python train.py --n_layer=13 --d_model=256 --n_head=4 --n_kv_head=2 --head_dim=64 --d_mlp=512 --vocab_size=6228 --activation="swiglu" --norm="rmsnorm" --norm_place="pre" --norm_eps=1e-05 --positions="rope" --rope_base=10000.0 --rope_fraction=1.0 --qk_norm=false --attn_scale=0.125 --bias="qkv" --tie_embeddings=true --parallel_block=false --init="normal" --init_std_qkv=0.0249 --init_std_o=0.0 --init_std_up=0.0249 --init_std_down=0.0 --optimizer="soap_variant" --lr=0.00238 --beta1=0.95 --beta2=0.99 --weight_decay=0.03 --lr_head=0.00867 --warmup_steps=200 --schedule="wsd" --decay_fraction=0.598 --decay_shape="linear" --final_lr_fraction=0.0 --batch_tokens=[32768, 65536] --seq_len=256 --doc_mask=true --z_loss=1e-05 --train_tokens=361300000 --steps=7416 --dataset="wikipedia_en"
Each number is 500 + 40 x the weight over its row's rms, rounded and kept within 0 to 999. Layers, rows and columns count from 0. Numbers have three digits each. The size before them is the row's rms in percent of the matrix's.

# layer 10 attention query, 256x256, rms 0.13, rows 100-255, columns 0-63
109:520539512546539465521529516481588570517537516424439542556542479463464520435510522505455499492519493509515422565470512510524578525469476468486508570481468528604471512457481479425567488466492440
107:473536548597565456464519549502527501475485559516565568489502472483534485512505504501471455473553472466463550474633525509548490540442436545531547444501546446441500503453501545481497499458491511
105:464511525482494491489495409541459457462554528530509504466410484485529539520440460423430543506568493469486499479423512489525473538484521495620517445446497524504515468531524528481559432512489511
101:469510493520482465457523515491487444541561490559486543516548531494526494497560474571584493500515548455560428495518491528498546598572479518576421498482475522502548528515516522505486533565479536
110:470481580478505491495514564514489471517444528511500549486516482510517509470504517528481545468543569487478452550545454579595521506481505503499606506512506553478539509533433469483504437538438535
105:456527503471512543540529464439517575482460507502531484473533462485508493522446585563444483490481514568559452452490458544468585465562539428500504529529571515594538548465444496514509492514499477
091:461507544480529550506484554531439500469500508523453487487562455491501541417500515470536493465494458464557460488477524490501485566432465538515492490488502480446464500462517481475542546508405502
104:526449520483503532552479573516493491455471577475492573493486614457515544496507538496394464483498410583467518455457524562477440468485487549566531470522532467504523432499530504465527449464467495
106:470408544501433495444484517581528522428517524559464392479521491529477428454523483560531476455561479520511489502501575519495480564549584529493502437495515568464507492457495500486485556529465506
108:505551503542520463534547481407591476501510452517499523504492472524473503482554543568558454488436464525557561547527495549465526536464477504455483531392481559590468520457508488502428520502503546
104:484529556559502496561510411529479508535547533462512557473531514537463521475529508455482531482531429495501477456458498452500472583443516528535556492489549454487483451465486566608521448580503533
099:464389484434403525492418517481456594524541477520451489496499433527460465468556511484400441521562501511508470523465507526586523486558492404480499489497554473434486462411507479576518487513470486
103:466511517493504457456521449518571441461550575531532480478558533520545548505434507558549522537521498453551439497543492529484561518491583494469445491584536488539547406489446487512469551473534529
101:503563461525517523473549431510567480562469531524464516505477491524521488538531605528550537549545467475553525456527466444424486442441463446542537450528485502457551450536532465504494453522497510
106:553457460475503587541445552529517496459491459557480473504468544434549441518527536520499529512421455464432490532440517505525461501554558527486525484551492455452508580406482441442501468459445516
102:464446527486482494529507515446470471484494546416472433540581453541461420522489464538509510504488505508487498469543460460584455503483477464461514551602539499428522494579531508500505521544488495
109:504502499446445559475502453477556534573529473556492517512530526478483439443507434536461488511505497537564466527491579496516488514592478525418442492503557550492466532445456481468512469481502486
118:501506463489516476552508484510473530512532502541455500453494468450560457500498507517491525474536519445513468515505517497485529543549507507544486526507494553513486498504492532471476590520498590
109:477474534484503384518423536463512514504524465490519436451481497486444497483504572516528469438490554505502541489570526537551553522500527408526546506503549566529515583538425489462553453525522462
099:493487475480448475548509492458493486495492556481518572557477470493500503471481543518576452543508522498452453521508497535482506491470430458537500487553524565423584432547424516470563514487472495
109:517501436518529422520519482563507412496528520510461562519434489471513495491402466473492531513454441474482574574458467485519490539409552470527503429503520515438483545489501517508565604527563527
099:454517494575439583510476565416567406417442524442536490520535479486505489498447570503535532440558488530526498548573466519457504461498449600397550496509497510509592434555424528479585527435522509
103:445506504442492545419502475546479546458444483489467542513477544472498461545523503473525498485561524550442536447407475462488441474516490496494479460577468493529433547483532555500481395439518461
105:490514459534498471417508444521538488496531470500521537527467453534502494531514462532496483563504509432531494463503518525471507500480511456506506533466498441494421492437556532513530536510579520
106:559472512535447523458414456511468514540484459525437475455454489466520518513448406452496452444531500522448564492522588495495521512488496481449557466510452502442461501507504504487575492430491496
101:522498536487485475444513461540406518490532466541509520445449450535448442463489477447483466530507575496561508473564542473464463546489449495534491541477471459507457473456509490454483486488477559
107:490543500528543481463467542502432517437549542549446527496439527493556455486466479491540463507457548472491463542506511513467418506518530514489512456457476600494513494485481519546521492526395554
104:565468439534547543498464500522449506501492556553555528478485451525471512489535545410541492507489448515497482490506451450522499485509525582516545517498463497447426509525457492556467516476471531
076:513528421548444470494451474533490545437521587479494518434478427436468547563455543473581469490471482511484513527499523423504560455434538544581576488575501436492488512532487492539544579503505514
082:493511496503460485522603506460502522538517449532497500535526628530524413482517568439470453504526507463541509533472473539550517545524513469509560515513474520481499482479519530510429494506536471
072:557483448552445456566524474542533465536446512489561518440512597490475465569457544426504499485504449511473521519547471470524525513428549484498599470522452518486505461509498515563492577550531498
083:455539574449499450509554603518435510544447460520454527480524623517558451462574588516527533505546470518540505564508483575535482474528484482472491530515535566455546488484554534470488467545489442
059:460456503409540503501508551573461512511484461544488516556474551520574478396487469466439526458540514502545467471453536505526469505556466545474440428469591511494476423527559512508548525473515487
079:572416449539454556411496415477534464449454579466519478523490370537489511540458471492484511592447452523476486466463552473456515429473541533402466457537453528470476515535477453512525493463515496
079:482500418584553513494407531403491482405527504431500467537489395479442475471539477523453472481510515516534463442468467465413550427494505516520503503472464489461467573553438480475543509503419530
077:547503462550493574437447481547492449466502592424538474507471374491404557506457511473511531555435469502514543459522539428517500545486558554442534535438507488519494493555429517560508501498447480
079:534522500498505569495497425487503459444535526473561481529497444466485549589456482454522461542500520509431536429558532454462567470479500519516464516532438549520481507597440487463574484439490564
068:586474482571489460482534441486488524518491438551564527496533449493532517555459494446562418449550513457531557527577535473536517536440514430502526543523490506469504489465488481580426528531466573
077:483551446508514506506493558497490415517446581463499452513530531509498527503486459590471454519531492461563501482424492448493485486544528489464432477495505534439493487515492512564528445480539506
073:540529462505540547493468543437453515436553554562521505453541434482483561526498494420509513498502451500489426518505501439459558450413540458487475523543513513476419520507433486403461512488475530
070:592446463487453522520454462546507568505532479452548460457506510498518567614491536407427471488495528503414506498508516520523532377497544459544521508492530461485527515537491427457540462466504543
073:505466524561481448507514495466468529509477452522442486491494529461524522552504495544548538472558491436457525555488462511556482527483442437506518504499485470486524481408563471531485411517432525
066:440426526480483489539470541530457521497550516449530563476565571477426535521607519419455497520530496508463467514507542569441524559515508484508440495428455475543501453440479464508481451515538471
074:477463498482492446542471448533524500510562520478491474445433473522501519556530499435544521528501558485517471483481529508508548461441515421551519503508476432526539546499507482506567522417506550
074:497486441523457449512540479457529523529518475474464489527502476488543434470500518546515524486454500468511530473471455575553464481531478470484512493486521548487527458529542533580535577452461507
081:501556473536525554535483506406492414460516540496464501505459468501493445539475576509512526548442497532553540492435435438521572534518503550480479494506537552453397495523544486449527491531505512
079:487503478510442502576533453510442482487591485500526516522639519574532441467563478548545481527563504505573485501462466431593477479465539467522496485382492530512445453448506487490449479517508451
072:506509486486545537550513504497516526446530563474504494514467502559537506544487532590487506528513473561521479482480473421457499521482552494525488531496471472450462523529509491477580521476551470
076:520501517504480491491552476406477483537494498424494459486491483513527490548459458536542424488453499451600446464493463500517532460440477463536479471504422475488572491486483544526554492556560504
087:458499445472472460539534501488528574485472409473526506507495568458553461536511504524530487551478452502483465537504528511525528517551440535479496556544516555560594482561502496500482492496458483
092:472474537468450465524578437537503514476489450479546510520580540498520540524538544502521499464505538450494419472474479448533462509473417517503506502470517482542544463465539548495428511471422433
076:514459474496518473581491552485510437459502521497493523454411510512491494480531535535471542478508534469442545484565479560518497495482570512517512479461503571483422565472491491515432463524500504
086:492394517465503491474535444587485535511527489483498518426484494480484552492401522519491518486499535479464481461505457435436544425521474434515453497612577467518455427557499572540487539501483533
091:546472542450521486535523487445459563580496503484512544506503507479553577519543467448542506533467547488578480481509467489486542425584456504557490478530581559551532499497422510471518517504464496
100:570453511515523530457492508536455508402555579507527527448466488515514526556466570482509581493558484508524559444429535469526494450461521534535522432511623520511480560429456472507481520509493527
093:484488530462547454534483536536500471464490553540480532511489449453494456462515497536530457463592516472552488477543575486439454492547475481527494504429490455458494482481497506498495505539480472
103:493478490500502583484439495467565554523475558518436540458453571466462564504448547428453506474563522521487521462470526523485491487474471527445462481491458510468528515502468505543506472451531494
101:421511532511503514487534524536475493538480512461517518541567442470518587443527435564510461514498508485567447538409501466456523468517509472504492572502491490498508539468485556439490534554533533
099:523476458503590504497498527499432585528468538489532538420480500463498544503450415567533421455482460516467569518447566523425460452493423518522472525468543543524456466527467478528485554439405471
121:516477525509525485541471433456536484519598477549435522482416501494456509510581545455529565479480526526496524495520479438494513510498570473528483532528426467456506532449495513546506493518579542
106:503581471529512502517454452455491454410522604485406503478517523487453468491471443526493442516488529516500511457579548513467435569486549488547467448456507553513450464541540464477528520527530506
112:542501501486484458532528445446550521522504485444516509503529492494557533468472511498592486477481488501506529475498492520501468506491441513465471476565541456527534583497507449477437486553425529
120:529439471481429446489530478479497503489549388490507531470460511528479511495529511458550531474500555411505446471519465482526555501560472477550564454470579477510497505501428569527464484469515492
120:556531503514477497508532542462521482474560493554430455472542555493502469549522551551498519450548415488422488410491538554560458549502506442523558487517484488501484479484499537488564500544505528
111:570517540514503479524479566546553485513512543534501447462413483466518499605486550482584518468540538544484524452520484527523563458548488517445515454491478422448477468587467436526430524498483512
130:502464512491523499554541572519549546540464528425507522490503498472480529514455551506431546498514518451492505466512469501529412478494484439483559428462490461415493520490521459530556484542478516
140:490600469513452525527510465384472490452508487459509543505524534470418481471589484553411521499458543473473569475493417586552577460496512437443509518551563553551567549564454505460528506418492519
129:487485506486539502435492494566520493506539412497625533491518458483569514482448518543525484506435603447484442512526510464467381491451597411503535572500474448526538490496519517523497473499601552
138:456537509510500523510500462481564567421502438444479397498493440538550427495505563573489457487427514523460471435515540526488484552513574450530494568472453451525521545606441570535542527508523470
110:494503484534531450409527512536467529509520493548478530529485517486514496532573491566531437476529472481526507540511539498511507443549542509539470514504571405579503473513496578489504530512536487
130:468462511484514464541499452504545417457572502489467517511468464471537496555516508486493538548526513470491509482488479483546513538513517581522437495468464459420515472444469499559509518519496508
135:512553441535493454499438559527532470501503492437525529456470524447473487546482502444542538402468541535486508496582561464471559508501480500537446495527523398480524517531476537449501538539549487
126:600500545585488514501479507507550525523567538560471516447467500512520520499427536515500488519589480479524546465488480505463477510494541486502509432524540514488513505474490533532582511540495538
128:532472434523468502468420445527499507580461484458528574507415521494513535512549506481491473519448492472444557475444477522543486493514500487524566430561522486489442520566474463475453504488514486
127:443428500449525520471446548446508510460498445528581478536549508447513477503455537565555561519480470527527521439506526481551458438467455467485494518524478507469517509543512539462483488497486511
124:472541470490476532522473552513445482455543480479483480464470459555513424514495532461475439442536465503557520552586464469503538498520525547434503542509550483505504531543464489505409453509524526
138:538527527579520480458540573495498457529487464546454588519456569523531514548553535434497469452546527468495517500617486507539545516488557438536541548470548494547536500548504493449448509547483485
120:510594432472577547466502540452500413461514450484482536533486538493538551477510508465573482424512466457485494522475502464527496501524475530540531480479498511497556497465456472522539520471579495
123:555467543507470484485535549591450494487483500583469456457528471451515471563554486545491518499495480498488560486521457491511466532523460525491566492471465467495492502458554459452473426499431464
119:433529433464527498513466540507477501558561461495519437471475471577541448488517495508476473475474462522578541559510505559501480543495587531580503527505494489519516460460504488518479559522550536
128:498488520539531545530418523442524480489498510458471465522459488471474525455515479521481515496534487505475455481437425482526448429508490528431547567523421496438484534499490438491454517529454502
124:502478498516455447522478494534522451559489455488473488478532439547513477502465512453486444515536505490512519501544476419531526519483483530533477445474564449465456516513501487473507570586430483
113:556528437431514536536471468434498520482455558391417474481535475514582442474519433496502534556425523493476463528445418513516451404498475493498550506519483505523541542505506542537511502509509501
123:460461455515403524478478424462495462532517506457466458517491506506495499586516475461532474478507564501512522410539509480487550544552537535470442519558530459442495526534475542513494542457511508
127:460490496490553440513435473559542548491547489510560483468504496447460528489461442553577516547534528499500534444530524482434550495498546478494549503521520471422511443547527496442516479475481508
124:518480439482378505481528539469515508468562483555430518560515585587533530538542508437436515517545463523487482484485446425552467585521484425437519417476562508535473519442494520577560475513498483
121:474442477503506417500567505482454449591487523472469479486417472472588472442576526549483505552445505477457531517442467449487466506493494509489474496500474504475513551517525500546467527491450522
123:558554499525554522492456490518460541464509587502518506474508476465516485478516446483516531540463493515514473487469531503442503556474568583520548509475559517515523500485537524449494440429415542
135:553475483486508519533539476483501577532504461500554518508439485486519443575526515498496545551440427467480474466486490525406474526520508482456444558439513498538507504559519466576475483506477547
132:445469515415458424511557550514476451533470506526591490490515457498534515515530492518470483476535470501498440480465490535484480506484499572508445506438490522402447505490500475560493601517550461
136:559486527525481487478457494521433445498427457492556523533496499496608423547553515514459474454535497540482477535522466538495453479459515513479584504455507501488491429502501495519445578484551469
116:525514583500541536568503485490506474555528506543460504413485513530553466494499465469473538434486442497386501416505538481545496537474503523505527428458547502527509562441472459598510460544463540
085:422465480514520487488481463520504534526503462448539546457484514470458484449407536544502545502557509479510446441522575481633566490485532507546469499559543542492515509542489540516488568525560543
084:515536530513546479546503507521461550497471436426467472505563475562494477459416550462548438499595414554470491478474563498448519526480509442548571477545499464480467538519483463530406409481458464
078:468464509448533492532534492588459535450548425479507467488554550500465485501414565512544466534551562508498519441538572471565492525483567515584544517518583510444443495517470547546444476514519505
079:565539549534490473516460482521525491454514451451477491505545562509512483468524535456539450451507419509529563526479462501426452503509470420535560449510472461506490548524546487511502469531484460
078:543538449450454510552465492422552436465424487507510481544465484528503557471528425449503471508418474570533464550471445489443456480420404485471460458440453547481468533459480457504509523526463437
084:490439517449484555449520494544492559554517579568534502465481514434407545538582538487535563572431541487494479444540549516536496497471543561420438527503464534509500509504449517501538463450518525
077:447505564456445522527486478587481521559494530400543536505500491514486506479463542495501469438500564473513420518492490496492512528509518493481455534488532582486450559464438533466516519458544519
082:556470579537545469512519458545462537474532527476528461473498481486518509528460501485523517462502563477407489464541556476488518596431545469501517497531435512497554475527435521535488454490434590
093:507458443495483625476502455492456522433483570492540484543483406478424581482485504395432547559438563445530461454500470479530541511464546543523491498476546505493515476501406533471542492519514487
079:459484502439547488480521523581524460448554464472519521459527543514502474539492474623464524467542445473488563452444516482576470595493543492539525495532446444564539406533523533512459565487501536
083:516510460473531495553491464494533513496447480442561516548518505515497488459545487515495540579501493575503463569471497463450503492547454578477513453462425465429429449492565444439517461515483469
088:455473555474493510488496566446519515505508551598513486508496494406392487516444486532545493462476480507564462411435470507512529551460516511467513512569453572518429498508484475471555579488452480
085:628451453467452516476472483482505537476463510501530534528493478404445551578516517442538460496447488520479483485490457494485574493459495588547454489513485449473535479547465468454501513465479560
101:527474536520531521538489451497467523484539467483512500494509516483497504596539501528442522488545495513465614450514452474465435454492479521496542512549485479486524412476554478546473444475476484
094:519439481478519416509507493492510477451460500523445536532492444572559528508506502511526502506531524475486617500521433436477525523537479469486535465483472368532459520517539536536507454532478523
099:481415391482512502549438429492475469482493504472467427515570539465462518458503512388521511511513495521525490424464563472449562416484494549501487499505559540450486517410467470514539516545503400
113:459506532470503422527531438442484444535516404418474485514516468556535463442531521505502512478558481527580506457539553542454454544452525519494467541512497522451438582533445492505436506535510500
099:524552470544466576438436418476528440515404544452500461565488524515408457520511459483491488554537564489465440516530471462420560457476446483474471455468470484448444516599535456506538566492586459
097:472473494511493440493491482509510480486497468539412489505476511549490469517508532500531513573553548537467529496503525494469514485405443490510593467361473499431414427434566526497543605560504499
101:429553452482482554528512432525560459490532500524558498539548468532439419492404553487508459555465497484515417573486527492489617530507493547532504569472504512473459486496497485498573507485532477
091:561595535487549520469572450513520525529476482445429420464493483502579500515443461511464552521419493469466546450541507536446532559471514499522496433487415475522519477465449473431547524648533534
097:490472446493469455549498459478493494510453473420544517487543502505544413441517514452516529489529476521457472514460472456535529446500476527478503515556514583475531523463500422496427529418526427
110:516449532483526505512492481480519500504527468490564576509498453508511570558508505463537538498521492437466534497530448489505376523479457527606536511495487406525568486491521548554447470544510525
102:439524470485494528479495485507500490536536554516420552482435535532529398516515548484523522491447490449460498461554475528505507565479546470484461442484526457482506517487494526479530456505519481
108:503519579453524437486453448470487544533484492446563505453521429530483491514490452495508561536491452452545501388492528500485465515437478445505458452514461471487541498524500501527573533561593570
106:581449492527528459506489526492497512520539527494529544508535396489470534492559512486555512501519529474557474520426446442544558470545507480456487460529586464486544453465443540494509550520465473
095:499521504462434473490486501501489449505595531546592560495496410514511532520509451567481526504466503505499499473531575525446568469488516508485492478506573499477487589458443442446477511558506566
104:556439551469506381471547561509491479526537528485504472446441456418557523506485445463487493468492501495488554491506590513522435549510479557515545514471467371428520539500505521497505475476517545
111:472495529566521546530544522479495491451531502470508425452512501450403579505453507448445540442477543519550543539513502533530495507426507563524499556497444512534501517519439515453517494456502491
107:529459557548469486407488491485486506485491540458541499510565505477548518603454437546505477450500451543477480504551470439472541453529484537523511453533499454471510493484535506452505525502508479
093:534516531462525502503474495525432597450476558526481587504544467435482548443451409505463467514530468539479504493416444538451509447515471503446566501451526577509488509514507450485550504428413441
112:473508492517501500475477573449526439520592482497490460502477523481458446542531557479493496443476479497483546508546542445509510559562568575473434537564451471462503557508485533440446472501538513
100:545545452468486475507466512432523532468534519492518519441514514461511478474473417466500465527503520489498511461493445513527432595506532531529497486477502515520494470537527458523537540492515538
114:562439483469510486485551547469493523474525476465530568472488510438533559510546496484567478488517483456484580457532500477513436543556434521505524497503489399554554583506457560508416470462444539
119:578500491453524512466596499536455468493531483541490502485440525525631512505536555485446458496535485443468579454518522474470476534465509505516592462409556404499515462461500568513533515513538543
096:477454495386526482523545511454468498451540466502420555510609563523533478525529523506500514547523422528476501499447452504574436526537506474579507479502469520549497506444507479588498485528459489
111:534508470488483508473507517565524526511466483475523529481465472464489464492476437462523513477508542479461536534414477506529533436559481486518552515487486474439494481484527480528436541525488512
106:484496424540475585448535529498484528531460515477442478520464510537536500514545572521524622529493467484500477495494459490483411430470490425521493385445503492495496496446516460505494508564493478
117:512542491533505517488468489392434496448448525513502561497475505476463505526558494500431479464516499487443531555439476574545563441496490474435461476557519520586524515551502561467503555444492507
092:445496451490501521511604508552557467531581505467567528500536465576527479451447484547499514503464553482596421501554482439462488510534517451483555525497486393481497481454478452511500483519604529
108:496503527462547543493521587526558491447463449492560442561539433536535520491480548563456451481473490502597485493521523507494485421487541474475465571463435401471539479523533541482473498555555484
102:486469515565532452454516508465462519487509490492569532471446454492488527533489515483489493477452520454523484470498540494468453565559466512492565520518538502565515496475391559515502524568611487
116:472383529509442424505410425583539466534573515470550460495452451496555495557498507515473519540513560484546499475494530484496502519441549528531405516471502457470469449457474514511549542563501500
099:501495474524471450538468432472566487458498438476555498453488514522561481511509502461545518518479560568461546477550562544471591501530537495560429529499470446497518497568527524416521448474548545
102:543522480500510475516420548513468521518527449545460531487447444456503468467482481532462448472487580466532496526496476481560484475471570407519540523554532566539520495513483542426549530495503470
099:516484502434487466494541455530421538523461544485557535464533506530492470502494474495511473509466470547476584441498530548556425521540499467533536453570590497471462437494480478508499484509565453
096:472410538536445463481451490441508561526531510512486411453480418464442509520477514540489464473502517424509550410484500495549485389552474402535536451579465462450513526486465538539559497516507493
107:566561530476502529492481557473467535507480453502470518452527553468571404486494571510523494420554453497553553559563480487494489526478524445449518486515515503551541558544498500499457466494493535
099:546545496549523474498525512506506563508464489467485517484473526477571481484539548475489476440531519501411558435590496533452528471506483480414480542451523471540555513573485556451525508493482474
103:500575422487494571498473443449455540525482481500478528558547484548512461467479446548539464535545482524512498475389513472503514436549528512469462448485525543472490515451500473531576488475478496
096:538463494524492476514499482580529468542526537570449508518481490505551586500462537524502500507497505440460509480535580473495522487553515485513537455473441484394422435454530463505571434488488458
104:410491467477516492525480492534589480504611535537504509506519498470475492540414513520527449492534523461447418495539539553507550468450502527500490483461476487513519476529490488472536490554484519
103:431430548500541543533587489527516517562456502387522495516436452501523526454431451457447523531481492530548406580447519522490445451500444528494517590417436488466446509522455505529462478533539453
115:547486489464494514506544503546495443496516465430475462530511432514496505577416477516513513480484434526465449439512444452481491520499401556486544432501513428467406506380444476467475564583422480
097:578583436526515496478448462499530515507482479519490495509557532482465431431529424467508534522455513482482545530474467570521484531511444476447506477507474503480514506526438408515476516471522593
093:511497497552520490508472523489437434563514535529490521536519490538511481594573435507580454501477503487541480502573484509524486478524521557488491515507500501474459567456516510558474546478532534
110:449454495498527406542487539570506480552541484528511476499517485532470485447507545480561445479551497535561464508572596462466509494558505452496504543460500453408422481521547477472486520516494476
103:500559425469426491457498440430534507509506538560534555506521587555488486453516483481500529555497486520544494534441489497533517571531480390441525469554571511552513545481531534501581432489529469
102:534521516501524464465524475502469519532490523609530533488460495462500488457524518472521543515473513516434503488487438520423489471491461521482458452541501501503505537510505489513471520501483576
115:530576483470540518489451506495462527516467559527460523459503520493509493491587488426494588566479462428492494494398505500390518506467490556508521420494538592494560533472524408496514497532546532
095:491473558512528525570495522503495544501478443448511472520440444535493511587528474520432479492460501457571542525526505480483468445613575478495439555448496460529521508556470577491472470520458459
114:461518483487527432559512427511513475512520513545520500497490474487488393443495466511484540535523505500624443479512520528475490559548548555529455510503506494390479455473482505496524535519551495
098:510519471476412477524526445466496417488473484434497514475500610491548432444541560533470497533465538535485507505481516531549487459389437433467573533496511557561517450545526505504471509444571461
105:445461495527496571563471497453527491557518474541420383464498497548474435464479517496496563477495472443536499456527442564543529519538463527441524493505479523475499492474479502490476394481418493